config = dict(
    num_hidden_layers=21,
    hidden_size=128,
    hidden_act='swiglu',
    norm_eps=1e-05,
    tie_word_embeddings=False,
    beta1=0.95,
    decay_shape='linear',
    max_seq_len=512,
)
Each number is 128 + 24 x the weight over its row's rms, rounded and kept within 0 to 255. Layers, rows and columns count from 0. Numbers have three digits each. The size before them is the row's rms in percent of the matrix's.

# layer 15 attention output, 128x128, rms 0.191, rows 109-127, columns 0-127
090:151117149115142135106140110160130108143154124162062108117092134136096126112117099124167138119076143128122184145107153136074101120170092109108139128173146130151114153135106143147131111099133137097144120154158173099106164098134128116128139100182113094148135125164100117163121119088093141146148095118124089134133133152109106100181143137137170123141139129120141120160140134141177113146136
102:114133145166129121132105130134124141159165114117083097149130130128123104112109111131125136104163125132110106150114143146136168123119144099170131148131119144117093174141137083101153116141131160128099101134133118103127105163138082101142105102112166134140110116113127154112139150081102198090101138144132179147091093096118120110101190078153107089138137116117112101122116131096143106079144
099:135105091143077103129136121131105122115106126155129103140125157154159117128164130117078094170107125134130145071136147084132095139150129149108134130102145111129159118138088132114163150126147146156093106113152140145128097118103128112104103143154125159084134124073100120114144123164111090091147118135128110102152182147133111100135064133111141110156152155147199143140105135115100126117126
116:129112091138107122121131124136117131122103128125153164095097079137111125113135140152140109138138132134091119074110126152119104137136120155162124127133113105143118137178109152166090156176144126110107174070163111177118138084097086170119115162126120140159121078143118121123106113134124098130166093159093172161113147112107147101162108129138137149091152154156115121132116079126146136132112
108:154137088092105128137111160097135126105113157126116136133098153147103142100110097129111122158114159106127131144152111124140138141180064128146123121142149098139153118129120171143162151153117099125140131139185150101108122079120133131164143103146134155131142095147096155123129131087126169120095110147108128110111091143135121159148123165091095147067168115102121123151087098128081101151154
092:101061074093127121148145120107114146114112151095087106077141121124097116077131145111133116123106158139142115108108130137074142121129147133099098161110192137102126146133163111134126149151139119147122151155116122139129138117144150139118120123139129115105119092116156082102099120127143138133127170156147120127138080144140093088087156179129109133159160124111111145089118118167086092139137
096:168110142108140129089092132086121158111090153107130141088142146162141122183152150164113125133157131087146136142150135144100104106138086133151120135107129144106122110128121159107172131116149108081152138144123173086122110111137134145156121134133137161126124154118164154127134099101126151152120169099110132112081137128145155105121129122113059189150080138135126112182121165109122127130132
096:131127144139141160124143119131136128142146124137034154111145118089136091091095109116106143118159162187140125146142186146131127116115130105150098099137138144146093140163148156142145080156135139138143119145153094134135119085127099150124130086160120159117112094102121119103133122125120164120144111076111142116088141122158127160164164130128163119125127099142132083091123120119128087095130
081:116143189124100117131132091123136147137162125106113131124103166156168167159151142087159135148173138120119110122167155136164150098145130096127095125137117161118127106126122149106057118140106104139129124161134170114099132137157114143123151159130155114129143140099110102126123129159142101104122157162133130098107107088086151158157146105159132097150142159101159135115121156163187142160136
103:160166147115116117116117089114111115117155122092167123117124093153117140117113108118114149114101119151119099149138115108129129126130136091162109111134142155049115110127097135145148153146111086082120153109110121128127108134110163139117117089114147164161125110133175137130140126117129157144090120135164113117101090125121087149079156115168133125142125211143125098159130085096084105128145
079:157147124124119088182154150120154132151143145115129163138110157145130136077134102126169140123153136178097156133163111155128101091132158128135106116141113164110124118151130126195115159126063138113111144132109092115129109144110153133139122152130129136120102108113128156097178093076125154118157097143130137090162144095131135151122101143130153119076119116122125140130092099106086116157095
086:110139132136105106092110169113126160158176120106097126165134119153118117159121154135112134065155133130129151145109106141147132117114147119129115128092156153129121106150083116106115131149144129131092128151119095138193102148120161096112150136111103098134093167117121149141111123138112177127111157128136144161186113168173129087076160138113157119095145157137110140135109117151160116081139
104:133160086129110134145154126167152150157139169111127150121153154142134131121134152133165152150103113145101161130111163127147112167124128132101145144120143112161138145147122147100158126141124129072089155124130068128142162144114142110089098133103106183148127128076124120147098127142142092112120049178105158161104126187102128163139131142115144150104145121129132145101129158128104126134129
095:141131108140086161123184147135102115115136127148150127180152095155166110157113116126086120137081138110106151122120136159107140177108174166108112116138121119131137130168118153108143143148127102136108097086206137115137107142137119166150101163120077137133120098104123130128147121130102113136168113104133148157126140155093080119126108131129120102135127105109099066139133143098121149099142
096:168140099137164102125118163122139171158114119135126165139112133108112114153120103129111120113126187141123115160169127112141136110149106151113129080080137151135117117108099106119147150135137175136129101124123161147146105070079111068116112126110122088125132157097133113090126124102136131181093109140105099095124133085129120106129144164118118184116078125124156174137141127128118103123130
107:143184097131169118128151156153149118094089112130121134149139150133145152104107155117163160113117122129140126126124113125103166124086115120063176106100103154088125121119172157087146144121123116159111099103092144155122124134133163104148100108113111123142107105143093125131128147142099124136109099123125136138125144207137091147126093137096138160121141123073126163075118148125105126148127
084:108133095085120172157124142097144185153115125133134144138148118157159137114122141134135143112120124082139159129104148113121163141115115106112145147116146110107096120124101136162126166112142126123173143101117089134125136165147123115116130099091101078156112098121096187180114141121120137134101109133089134124128167102128076127108124138128094159109113115140120143151102083148149101092197
106:123137172127160098147100115081140168165127123152142147078106170140126117126108107110102158146141126099165142162129128172124113121115154123111114087181135120124087114163115144139100108114093131146136117094134128154153206182092111098128148109137120138142158168124147120125137149127101096158109113141157129115133125099096106153126126136147141103106142145102104107152090139162123144169117
089:086180147151103118131169150151193146176143111144127147096162110128123159142148145135159108111105138153153086143104122073121117121144147155129140154130129120157115132072125117129135116138188150167130131146126127138079083135134138134121129113081157150140119137125093127100149156158135124139124079124128090132113098148165112148109157134148133150129134109154101158153123151080135131097144